From a checkpoint of a small transformer trained on Wikipedia: vocabulary 2048, 5749 steps.
Each number is 50 + 10 x the weight over the matrix's rms, rounded and kept within 0 to 99. Layers, rows and columns count from 0.

# up: layer 3 MLP up, 576x96, rms 0.193, rows 544-575, columns 0-95
# down: layer 3 MLP down (transposed), 576x96, rms 0.0713, rows 544-575, columns 0-95
up544:22 37 36 67 55 41 64 54 59 48 40 59 49 43 49 47 65 57 51 57 54 42 39 63 56 47 42 33 73 57 60 55 50 41 61 49 32 54 43 53 46 44 61 40 65 50 54 46 37 76 50 54 47 31 45 56 69 58 66 34 39 53 61 49 44 48 48 55 25 41 37 61 47 58 45 65 54 36 50 56 43 67 48 43 54 59 46 49 50 47 59 42 49 45 40 49
down544:49 81 49 58 52 57 46 36 40 53 77 48 62 34 32 44 43 57 43 50 48 57 54 44 55 64 41 41 58 46 61 48 35 51 46 49 63 35 52 40 53 68 67 39 48 43 45 35 38 40 52 36 34 42 54 50 63 51 41 53 46 64 57 45 50 52 53 55 52 60 68 43 51 53 62 22 62 57 51 59 34 47 52 53 46 56 53 37 47 47 37 45 56 43 64 48
up545:51 49 42 45 44 44 44 43 54 61 66 64 34 69 48 66 54 48 41 40 41 62 55 44 50 43 59 54 64 47 51 35 50 44 40 48 62 59 53 57 71 42 18 43 49 41 45 37 41 54 42 69 53 64 58 65 56 59 61 59 57 36 45 45 36 36 45 43 57 48 33 34 45 42 65 51 58 44 60 47 53 44 50 57 52 35 56 60 51 39 53 67 48 50 48 50
down545:56 52 59 45 65 63 42 47 47 50 33 32 58 41 32 58 44 42 61 68 64 32 65 47 44 74 54 41 48 36 57 50 43 59 44 53 30 24 57 41 46 55 62 59 47 55 56 54 55 54 45 35 57 50 37 66 36 38 50 43 44 63 60 43 63 67 58 38 59 48 50 64 53 51 29 62 37 46 49 76 43 47 45 51 45 49 57 43 55 68 42 35 51 54 48 41
up546:43 42 57 45 57 59 50 41 63 51 57 64 50 49 53 41 45 46 41 50 41 39 52 50 45 65 63 57 52 51 28 60 40 55 44 63 49 47 49 53 35 50 59 46 35 51 53 53 54 48 35 38 46 47 61 49 49 40 54 46 48 65 45 59 60 49 49 43 55 59 48 74 38 48 50 62 54 37 60 55 37 53 44 49 51 58 37 51 49 44 50 35 47 46 45 62
down546:67 47 44 61 51 43 49 49 45 46 42 55 57 44 48 46 56 48 51 58 50 38 57 38 34 46 60 53 55 54 46 57 51 51 43 49 40 60 49 59 45 50 52 63 54 56 31 60 51 54 68 59 48 46 54 40 41 48 41 48 58 44 50 47 57 63 49 39 72 50 49 52 70 69 46 50 31 45 49 44 49 44 51 45 42 38 32 49 42 51 49 51 47 52 59 58
up547:47 63 53 44 72 71 49 46 61 66 39 61 45 65 46 59 53 50 59 47 51 52 38 42 47 32 51 63 40 41 38 46 36 48 58 38 53 47 58 48 53 57 78 46 60 60 46 35 71 21 59 43 21 51 45 59 57 40 49 55 29 63 34 57 51 46 46 46 49 47 38 49 54 48 52 45 49 35 50 53 40 49 55 52 56 56 67 57 60 41 48 68 44 51 54 29
down547:65 51 51 63 50 41 42 50 59 46 50 46 33 40 39 43 65 48 49 51 34 70 55 52 58 49 26 44 42 54 61 50 58 32 38 24 54 56 50 38 41 32 25 63 56 22 45 60 44 63 54 71 58 63 47 32 41 75 55 51 84 32 54 51 45 47 48 44 58 58 54 66 17 64 47 58 57 63 43 56 47 59 42 61 57 51 53 63 44 41 51 56 46 55 60 62
up548:51 48 56 59 55 44 52 44 53 56 49 47 62 42 46 52 46 65 35 40 55 56 48 46 45 43 63 59 50 52 36 36 60 65 47 77 51 39 56 49 43 44 39 56 50 44 54 51 67 60 39 28 56 64 50 52 55 46 37 42 68 56 39 37 49 31 45 42 45 66 57 51 57 56 52 43 57 40 42 77 44 45 52 71 46 48 43 52 50 34 48 43 42 48 53 65
down548:61 56 35 49 63 41 46 43 54 53 68 52 34 37 39 51 48 54 69 39 37 36 64 52 51 52 57 56 62 56 44 44 44 48 75 45 56 65 47 38 46 53 41 55 54 38 45 39 43 46 66 53 37 70 45 53 46 47 49 53 44 55 63 56 55 64 51 59 48 37 47 44 47 63 52 47 42 66 49 45 31 54 63 52 58 56 53 42 51 53 34 42 53 56 35 30
up549:65 67 54 50 44 46 50 69 47 44 43 53 52 57 51 60 63 46 55 55 55 56 41 40 39 60 54 40 57 54 33 43 58 31 45 57 32 50 36 47 50 65 39 39 52 34 49 45 46 56 64 65 65 37 54 38 62 32 56 53 51 41 52 60 34 40 44 49 59 46 64 39 44 75 45 48 53 63 46 44 55 53 53 57 51 52 41 54 50 37 63 44 53 43 63 43
down549:56 66 39 38 60 54 42 69 30 59 52 48 52 71 49 44 60 48 48 48 47 56 47 42 34 39 56 38 62 39 43 36 52 45 48 46 47 35 57 51 69 48 48 64 52 64 62 42 55 49 60 60 53 32 29 49 39 55 50 53 65 47 58 54 33 49 42 70 44 41 44 51 45 48 62 53 58 73 33 56 49 48 47 44 59 43 47 50 40 52 46 53 41 53 59 45
up550:37 55 65 48 33 45 44 59 62 40 36 32 54 57 55 49 71 49 29 44 35 75 46 51 58 64 52 50 56 39 50 33 48 66 53 54 42 37 65 59 46 31 46 47 65 38 49 64 45 71 43 33 65 58 51 58 56 55 51 55 45 54 65 36 54 64 52 56 41 23 40 68 44 50 57 58 32 58 63 57 43 48 47 49 44 47 73 42 33 52 54 43 41 64 42 63
down550:49 43 52 44 59 34 49 56 51 39 62 65 48 41 40 69 41 61 57 54 47 34 40 32 45 32 42 51 54 51 64 54 57 29 47 50 43 47 68 50 38 57 64 43 48 61 57 33 46 84 61 50 32 43 33 37 62 40 59 45 62 40 43 38 50 34 56 32 34 62 58 49 64 64 48 58 58 35 56 75 47 15 42 45 61 43 50 45 59 62 46 54 49 41 66 53
up551:47 61 54 31 50 35 64 54 48 53 48 67 43 48 39 33 47 53 49 64 66 35 46 34 67 44 51 59 45 48 54 46 60 56 53 68 61 51 54 48 51 61 68 46 59 49 51 58 44 44 27 52 43 66 53 44 49 34 48 53 51 51 41 53 51 30 61 50 60 47 60 45 57 52 57 67 49 53 58 40 43 43 47 28 45 42 47 46 46 45 43 67 32 57 46 42
down551:34 52 51 40 59 51 45 47 43 61 67 40 60 40 27 47 42 47 38 48 39 28 60 57 49 62 31 52 48 64 54 41 52 58 40 74 44 53 39 56 47 46 49 50 40 45 55 53 55 61 65 66 36 58 40 44 44 38 57 49 47 62 55 54 51 53 46 44 36 51 51 73 55 28 50 53 49 51 47 61 41 56 58 65 48 51 55 49 56 59 43 59 63 48 45 40
up552:56 53 43 62 54 38 23 57 42 50 45 38 46 64 49 38 50 45 44 51 43 57 49 61 44 40 44 56 55 45 54 47 54 61 54 54 63 51 40 60 57 65 52 61 65 59 45 55 58 59 55 59 60 44 40 41 59 30 59 59 38 40 55 61 40 72 49 53 38 41 49 49 46 44 46 46 51 65 52 43 66 44 48 52 39 45 65 57 33 54 54 40 37 44 33 60
down552:43 35 59 51 58 61 55 43 57 40 46 60 15 56 52 48 29 64 57 51 53 45 54 41 55 35 70 37 59 63 51 60 64 48 45 47 35 48 62 49 42 45 50 51 48 62 50 45 58 49 49 52 52 65 41 65 48 52 55 49 43 50 51 46 49 51 50 45 52 46 31 54 48 41 50 58 47 44 53 68 42 33 62 54 53 45 40 47 62 54 43 65 36 56 59 46
up553:31 48 40 50 55 57 41 43 46 54 58 61 59 43 64 48 48 60 48 50 46 51 59 53 40 61 52 50 58 42 65 56 58 42 46 24 56 60 45 44 37 47 51 76 53 65 44 51 45 46 51 56 60 49 50 63 35 34 59 68 60 51 57 52 54 55 58 39 20 53 32 49 57 48 54 50 53 68 50 46 34 59 20 55 51 56 32 45 43 42 50 42 42 68 44 33
down553:42 66 47 61 61 49 64 54 73 58 50 52 35 51 46 40 46 49 29 37 39 32 59 37 51 61 28 55 17 52 52 42 59 56 59 61 37 46 42 32 46 33 47 30 49 41 47 41 43 52 60 43 46 50 49 39 54 42 60 48 54 50 62 56 51 58 46 50 61 53 62 67 53 59 54 54 52 65 32 56 72 54 54 42 50 42 46 58 71 46 49 58 53 41 52 56
up554:63 42 43 63 51 37 51 65 45 41 56 23 39 60 35 31 54 54 60 50 61 46 62 54 53 15 56 58 55 57 45 69 41 61 47 52 59 44 45 50 71 45 48 57 60 53 64 62 63 49 46 43 57 57 70 45 34 35 63 51 28 42 46 40 53 64 61 58 45 49 48 51 48 54 35 66 41 50 39 41 28 50 56 51 44 52 37 46 26 53 63 48 45 59 55 50
down554:49 51 57 81 62 50 47 40 53 49 69 62 63 51 57 29 43 68 58 45 69 36 48 55 37 57 62 43 43 48 65 51 42 29 41 60 52 58 46 54 76 23 40 65 45 45 50 56 42 57 59 26 57 48 65 56 31 42 43 50 53 64 43 53 50 46 59 50 51 46 55 49 44 55 21 48 45 58 53 61 39 43 43 53 68 49 44 38 53 38 46 30 53 52 70 37
up555:40 53 45 52 54 56 48 59 59 50 58 46 39 54 56 57 42 44 45 44 51 57 42 56 67 39 40 55 46 34 66 48 45 57 44 48 33 56 54 53 42 33 47 65 54 55 32 73 60 66 51 36 46 56 35 55 42 61 46 52 50 43 63 37 46 55 49 54 48 62 52 52 64 50 64 53 45 57 55 41 53 52 36 33 49 58 44 40 36 56 43 44 53 60 54 37
down555:62 51 52 62 47 52 49 45 66 54 47 44 41 57 33 31 59 68 51 54 62 50 50 41 39 56 62 50 39 66 38 48 54 48 47 43 57 44 50 48 54 58 40 39 41 47 73 31 44 38 51 40 48 46 67 49 51 43 64 33 41 48 49 41 54 44 53 52 40 48 43 51 56 64 36 60 34 54 56 55 43 52 57 63 53 49 38 49 59 54 64 62 41 48 64 56
up556:45 52 56 36 54 61 58 62 56 42 57 49 51 46 41 58 60 49 51 46 59 44 56 55 30 60 69 46 49 53 57 51 53 56 51 59 62 34 54 51 46 48 41 47 48 47 45 45 39 45 37 46 59 49 48 41 51 57 44 63 57 49 39 50 53 43 53 63 39 56 40 45 50 42 48 42 33 42 52 48 54 58 63 44 50 57 50 57 61 52 51 50 43 40 57 44
down556:54 57 42 68 42 48 48 36 58 53 57 52 40 51 62 50 55 61 33 54 42 52 49 44 54 58 61 47 53 43 58 53 52 50 57 50 36 43 48 63 48 55 68 34 43 54 62 47 49 40 54 47 53 55 45 60 61 43 52 37 34 61 40 45 61 56 56 52 33 45 54 49 42 47 42 51 45 46 69 42 48 62 63 50 54 39 33 46 47 49 45 57 50 46 47 52
up557:55 51 40 41 61 54 58 39 48 58 54 27 70 45 59 43 68 53 42 66 65 54 55 46 41 55 57 54 51 32 43 48 36 45 64 63 48 49 52 43 28 56 36 56 56 31 56 66 42 39 64 40 49 68 53 57 42 29 36 45 19 39 43 41 49 50 54 36 41 40 50 52 65 41 69 59 45 47 48 64 50 58 45 49 55 61 44 55 76 34 45 47 60 73 66 56
down557:48 45 38 67 42 48 40 50 54 52 55 53 45 24 59 64 39 57 41 46 38 58 43 63 39 47 62 49 48 61 47 48 51 69 25 46 47 49 45 48 64 50 54 40 56 32 34 54 31 57 63 55 50 58 56 49 47 51 51 48 79 40 91 50 56 51 54 33 57 51 63 44 45 42 47 32 61 63 52 38 58 68 64 40 52 47 64 54 41 68 36 46 54 57 47 37
up558:43 36 54 58 42 42 59 55 46 48 39 44 46 55 62 44 55 33 66 49 41 38 39 31 61 47 41 37 47 53 61 48 42 59 42 65 31 53 48 44 23 51 64 52 53 58 29 46 45 64 48 57 36 47 61 51 61 42 45 55 43 34 45 50 59 51 63 53 67 57 32 46 71 54 64 56 85 44 55 55 33 41 45 49 55 55 48 42 55 35 51 76 61 46 52 53
down558:62 47 47 50 66 35 50 39 64 46 56 45 16 67 49 36 46 55 58 44 33 41 47 58 57 64 63 24 72 73 41 51 47 59 41 45 70 50 63 54 37 57 37 50 48 34 58 39 51 43 47 52 45 45 56 47 38 43 62 46 55 40 43 30 59 58 56 51 47 44 47 49 41 57 48 55 64 50 60 65 32 56 51 35 27 53 54 45 74 47 42 69 54 46 60 54
up559:65 45 35 72 62 50 49 50 46 48 37 59 69 59 55 38 61 46 47 62 58 66 47 58 72 37 49 44 68 58 45 34 66 56 45 32 46 49 41 38 42 60 50 49 38 65 51 57 49 60 45 34 63 55 45 52 37 63 56 69 43 29 46 31 40 52 42 46 60 37 66 16 68 46 52 48 42 56 63 66 54 38 49 39 50 30 63 44 53 57 59 55 34 21 43 35
down559:53 50 68 54 85 38 63 35 22 58 54 38 37 33 24 55 41 78 65 60 39 27 49 83 53 48 34 37 50 63 64 44 63 62 55 36 49 41 54 52 65 36 56 56 43 44 68 53 43 55 62 43 49 33 48 57 61 37 45 23 50 59 44 61 62 48 51 48 45 53 44 61 63 53 39 57 45 41 35 58 31 50 44 44 46 40 46 45 66 69 56 66 34 55 47 41
up560:54 49 45 53 49 61 35 44 58 75 41 47 69 45 39 43 41 52 52 42 63 52 50 40 41 39 41 55 63 60 60 60 49 58 42 60 56 57 50 67 37 46 57 57 58 58 51 50 59 58 44 33 37 39 57 38 53 42 47 35 54 40 55 51 58 68 54 42 45 50 40 53 44 47 57 51 59 50 55 43 49 49 55 52 52 65 36 44 46 56 45 52 44 30 54 51
down560:41 57 53 56 60 34 53 52 47 34 63 49 41 36 46 44 58 31 48 45 44 50 47 64 55 58 62 55 59 60 48 47 44 55 57 47 44 44 37 43 65 41 41 50 54 64 46 51 56 40 54 35 70 50 27 56 54 49 44 50 39 58 61 57 54 47 38 57 58 50 53 44 65 57 32 36 54 47 56 56 42 63 54 41 44 50 44 54 53 54 62 43 59 67 48 47
up561:55 59 54 51 41 56 55 47 44 65 47 59 53 61 55 45 44 49 41 57 61 51 48 44 47 43 37 45 37 38 57 40 44 40 45 49 49 48 55 61 63 51 35 48 48 61 44 33 55 53 52 51 61 55 49 51 58 53 38 49 53 43 52 53 50 46 44 47 38 51 49 51 54 49 54 61 50 48 67 59 56 40 42 54 48 36 47 48 44 54 52 55 59 55 43 52
down561:53 50 38 39 48 48 51 58 52 52 42 51 50 45 39 42 55 43 59 49 50 54 46 58 53 62 51 53 66 60 49 64 53 46 54 48 42 53 51 43 41 61 60 57 39 61 49 46 57 51 46 48 42 40 55 51 53 49 50 47 49 57 60 50 66 48 42 44 52 42 51 39 58 52 42 55 34 46 45 40 54 57 48 46 42 45 56 46 51 52 36 51 47 54 56 62
up562:46 44 50 65 63 48 59 47 38 40 50 63 46 73 46 33 64 52 64 41 58 46 49 55 46 49 54 56 51 38 58 57 36 62 45 47 61 53 50 50 49 24 41 54 57 40 53 51 50 56 48 52 49 45 31 55 55 65 64 53 36 51 49 55 38 64 26 45 41 72 51 45 48 51 68 33 49 46 49 56 41 33 33 51 67 45 49 30 48 43 51 51 60 64 46 33
down562:47 52 48 45 61 60 61 50 64 51 60 43 63 25 53 64 55 59 41 53 48 35 41 60 50 49 41 55 43 49 51 35 74 48 43 55 55 48 34 53 52 49 53 57 35 54 54 49 46 25 48 37 57 51 54 25 33 36 36 37 81 56 43 53 64 31 68 48 68 36 38 51 48 58 44 62 50 50 35 58 43 54 70 48 38 52 52 69 53 54 51 46 37 51 63 49
up563:59 38 39 45 53 55 42 48 73 56 53 54 52 56 59 58 41 70 61 43 35 43 57 54 38 70 62 53 58 58 67 52 51 41 53 51 39 38 45 60 75 46 38 52 56 40 59 68 50 36 49 55 71 58 35 42 23 46 37 51 35 48 41 45 63 35 70 52 40 44 44 64 54 47 44 56 38 55 60 44 35 35 49 52 55 37 51 41 39 58 42 40 45 47 54 48
down563:49 48 42 58 41 38 70 59 52 61 50 68 54 49 60 45 58 56 40 56 62 60 35 52 44 45 27 42 40 35 51 27 52 52 45 60 52 62 42 63 48 61 66 53 46 47 58 33 42 43 58 65 50 48 52 46 63 68 45 35 49 35 46 57 43 54 48 33 45 42 57 50 29 64 61 42 58 57 61 46 45 41 55 41 47 42 51 44 48 53 49 48 47 63 66 54
up564:59 57 40 64 34 36 46 48 58 60 44 62 40 42 63 38 62 56 59 48 48 52 59 29 51 40 56 35 45 39 60 62 68 56 46 49 58 55 41 51 65 52 71 44 52 46 47 44 64 36 50 44 30 42 59 42 44 42 61 49 49 38 81 53 30 47 53 50 50 48 52 38 62 51 46 39 57 49 55 32 43 57 51 69 58 48 27 55 49 52 64 48 49 32 57 51
down564:47 45 46 51 38 41 58 65 48 69 60 47 49 26 58 36 62 50 43 36 55 53 51 32 40 55 80 50 38 40 48 42 39 57 45 39 60 58 60 43 50 43 56 51 67 59 46 54 26 37 54 42 55 39 61 61 41 42 50 55 60 47 62 43 48 70 44 51 55 63 30 34 66 65 40 49 55 64 42 59 44 56 53 39 48 50 37 36 50 55 31 39 68 52 56 49
up565:47 52 50 37 64 55 61 50 54 46 67 44 51 53 52 35 70 40 45 38 55 40 53 59 32 53 53 51 52 52 52 35 63 51 60 55 69 43 37 58 46 50 36 65 73 45 34 73 67 45 48 53 33 44 46 62 30 50 38 41 56 57 40 35 50 38 37 65 47 46 40 45 43 58 40 45 46 52 43 41 53 55 45 58 64 60 41 66 45 41 61 72 53 41 58 52
down565:43 35 44 50 40 47 40 49 47 49 37 35 40 60 49 47 52 56 42 42 50 44 41 49 43 72 47 40 34 44 42 59 41 52 62 37 34 55 52 51 52 46 38 45 50 47 57 49 31 45 56 53 60 61 59 54 55 57 41 59 70 51 58 51 65 50 56 47 49 57 62 49 59 63 47 46 55 62 39 43 53 53 59 39 47 48 54 43 47 59 43 42 61 70 70 48
up566:51 35 50 42 51 43 45 54 49 27 41 61 58 58 49 51 55 49 52 72 53 52 44 54 63 45 43 40 46 30 53 47 50 50 49 40 60 38 59 46 71 54 38 62 82 35 49 47 64 54 52 29 42 54 53 47 67 52 45 47 65 55 49 34 63 40 48 48 44 53 36 54 51 54 69 62 56 29 47 35 52 44 44 67 51 63 42 41 54 50 45 43 37 62 51 56
down566:66 52 49 60 36 60 36 68 54 61 54 63 50 62 53 62 61 52 43 35 42 46 59 51 41 53 56 65 44 49 49 49 54 47 40 38 34 55 54 59 49 35 55 45 53 70 64 32 38 48 46 51 27 59 45 54 56 54 50 55 40 41 29 50 55 51 65 49 50 43 44 61 45 36 61 55 46 52 33 38 46 56 45 49 47 51 60 58 47 51 41 47 62 20 47 37
up567:56 51 38 61 33 61 55 38 51 48 61 49 67 64 56 37 41 52 39 45 46 53 60 47 78 55 46 56 56 44 75 55 38 50 48 39 74 50 46 45 57 49 39 72 48 58 45 34 54 41 59 45 29 49 57 58 39 46 44 33 45 42 40 52 46 47 44 73 49 42 61 45 59 57 40 60 57 47 57 57 41 55 38 46 61 57 39 54 57 56 35 61 46 39 40 45
down567:51 66 52 31 57 39 68 52 55 53 46 50 75 49 63 61 51 41 53 33 67 28 60 54 43 32 49 50 58 43 51 46 70 57 53 50 29 70 54 62 57 46 50 53 60 48 56 55 42 56 45 42 50 49 54 62 42 39 68 39 34 49 53 33 50 50 49 27 51 44 34 49 47 33 36 56 48 54 44 58 41 50 58 47 61 57 63 45 46 46 26 45 59 65 52 59
up568:64 45 51 53 43 50 64 58 45 64 49 50 37 65 44 56 40 53 54 61 41 42 48 47 56 58 48 54 34 57 45 47 60 41 54 48 51 59 55 63 49 57 45 56 36 57 47 59 37 48 44 61 54 47 58 32 65 25 57 50 50 56 38 31 50 31 49 49 49 49 31 47 60 59 37 56 60 38 53 65 46 42 63 47 47 54 51 44 57 38 56 44 49 70 70 45
down568:62 47 51 54 39 64 45 53 48 49 51 46 44 51 34 50 47 64 40 52 52 49 52 27 55 46 51 55 60 65 53 53 41 36 59 26 53 40 45 55 35 60 45 60 40 39 46 53 47 54 35 59 45 52 48 39 37 63 58 48 36 68 65 68 72 68 56 50 39 50 59 50 39 60 54 44 60 53 60 53 38 55 64 40 40 37 49 52 65 42 48 55 43 46 61 44
up569:46 52 45 44 39 57 37 50 55 46 44 56 50 31 62 57 52 57 54 42 53 37 51 46 40 47 57 54 66 50 53 51 54 49 52 51 65 59 32 39 40 46 59 62 52 50 48 43 48 68 39 60 49 54 59 52 59 56 59 71 48 49 49 51 47 49 44 36 61 54 38 39 58 66 53 55 53 58 50 66 45 58 37 56 48 37 26 50 49 40 22 46 35 63 40 60
down569:50 60 43 47 56 36 60 47 40 56 37 55 37 55 60 46 31 34 55 30 58 44 49 72 65 57 55 50 56 44 43 54 38 55 47 54 39 68 57 36 50 39 42 41 62 48 44 55 39 49 53 41 52 47 48 41 54 43 50 71 36 52 44 53 53 51 51 41 48 58 50 45 54 38 44 37 49 39 60 48 61 36 62 38 53 60 53 70 60 63 48 69 58 58 48 50
up570:44 66 49 43 52 38 57 46 54 57 56 52 36 67 56 38 64 54 45 51 61 59 32 55 50 49 33 56 29 42 67 54 37 67 39 54 55 42 74 39 46 44 54 47 37 64 54 69 46 31 38 52 44 51 54 57 57 57 67 46 39 41 59 43 44 43 37 64 36 49 40 54 47 64 40 69 57 55 54 46 39 32 40 38 69 46 57 56 56 38 57 50 57 45 52 50
down570:52 40 61 57 66 33 46 38 48 46 57 60 66 41 54 52 51 52 62 48 33 28 56 54 44 43 64 34 41 38 35 51 72 35 48 34 49 66 40 58 61 63 58 47 45 35 38 50 56 52 60 45 52 46 54 36 65 48 52 46 51 63 37 53 44 37 39 50 61 66 55 41 51 58 52 46 47 54 36 56 55 82 68 59 44 68 53 33 32 48 45 66 39 45 50 48
up571:48 52 58 57 50 58 74 50 49 50 46 51 49 58 51 54 65 52 45 65 59 50 51 43 40 37 53 30 58 46 49 52 53 52 31 50 51 56 52 53 58 52 51 61 41 65 39 53 49 34 56 46 48 38 57 34 54 39 46 41 50 61 54 38 53 70 43 49 48 46 50 51 46 43 59 61 45 44 70 52 38 47 52 41 67 32 53 36 48 55 56 46 40 54 67 36
down571:43 40 61 66 44 61 45 45 43 56 60 41 55 47 59 38 49 51 53 65 35 48 48 43 32 56 60 36 39 69 59 56 48 40 48 43 62 63 43 55 37 57 46 43 48 59 74 46 45 33 49 43 45 66 48 50 51 50 40 52 69 56 51 51 61 55 38 44 63 50 62 37 42 45 57 54 37 55 43 40 51 45 56 50 52 61 58 32 43 36 45 52 59 43 39 52
up572:50 57 58 61 49 70 64 61 57 57 53 18 65 62 59 48 45 40 48 36 55 68 59 49 34 50 46 32 38 52 43 53 44 41 62 55 32 56 51 65 61 34 45 39 49 92 24 65 72 39 42 48 47 54 28 71 45 43 35 49 47 39 49 53 63 65 56 52 56 55 48 48 48 47 44 50 45 35 51 43 67 33 43 44 61 48 52 47 50 23 55 61 39 53 67 43
down572:47 41 51 46 32 38 52 61 75 47 28 56 41 55 38 46 47 74 45 50 48 59 23 39 60 55 52 52 40 54 35 27 50 26 36 37 64 49 50 42 27 71 57 56 50 38 55 71 47 55 60 47 63 48 57 27 62 58 49 44 67 49 44 66 40 42 31 46 35 38 71 59 78 68 69 52 53 44 52 84 73 60 48 37 30 62 59 66 43 58 46 41 43 28 60 48
up573:38 61 51 42 57 49 63 42 49 43 57 35 52 52 49 47 62 53 45 41 67 46 40 63 53 48 50 38 41 35 48 54 44 55 48 42 66 33 82 49 54 48 55 42 47 57 68 39 53 26 42 34 54 25 46 48 37 52 61 56 56 46 51 58 44 31 43 38 46 36 44 65 48 50 39 50 46 44 43 44 69 47 32 65 55 52 51 60 44 72 52 74 50 53 66 54
down573:58 40 63 46 44 43 44 39 50 46 47 65 33 51 60 53 47 56 50 65 37 40 66 51 47 60 53 49 45 60 49 44 42 46 44 47 43 74 43 30 62 30 47 43 54 48 43 63 35 75 54 58 43 72 47 45 56 59 30 58 45 39 56 47 47 52 52 74 66 67 61 48 42 40 47 46 64 49 49 49 44 64 53 50 59 63 32 31 45 32 42 41 57 38 43 48
up574:47 58 57 44 51 52 43 47 54 55 42 55 63 31 56 49 43 47 44 63 53 45 42 56 46 53 71 63 50 38 58 60 54 63 53 48 46 47 67 48 52 31 42 25 44 69 36 54 48 46 35 59 47 49 51 50 41 58 44 59 51 64 59 59 47 41 29 61 49 63 57 40 35 42 70 45 41 46 65 46 58 46 43 53 32 41 46 46 57 43 41 60 75 55 43 54
down574:40 46 61 42 59 43 54 41 37 33 46 55 37 72 46 40 49 63 67 40 43 37 57 49 52 59 48 35 39 34 49 45 62 43 66 39 55 49 40 40 62 58 54 70 62 30 56 39 43 52 59 45 57 57 44 63 56 46 46 54 50 37 49 35 62 57 50 58 65 41 48 43 47 52 47 58 55 39 37 52 53 48 50 59 55 80 59 50 50 61 47 49 49 45 51 55
up575:57 59 79 53 52 55 38 48 56 70 36 40 27 50 57 43 33 48 54 61 53 61 42 36 46 31 61 53 67 44 50 57 57 58 61 54 46 52 40 59 49 44 54 49 55 50 50 67 58 41 33 46 48 50 51 56 34 52 55 35 57 48 66 46 39 52 51 50 31 42 56 38 51 34 59 44 59 74 59 39 50 48 39 60 35 34 46 43 47 58 47 57 70 55 53 45
down575:53 50 47 47 21 55 46 66 43 60 64 57 51 58 39 44 51 49 44 52 65 48 66 43 48 52 36 54 38 50 59 36 41 56 46 25 54 33 42 36 29 51 56 55 57 51 66 56 39 74 63 61 45 44 49 66 58 71 50 50 38 63 57 34 45 47 38 64 53 53 48 61 52 58 42 44 53 43 63 50 43 52 45 50 62 50 51 51 65 56 36 43 32 56 37 48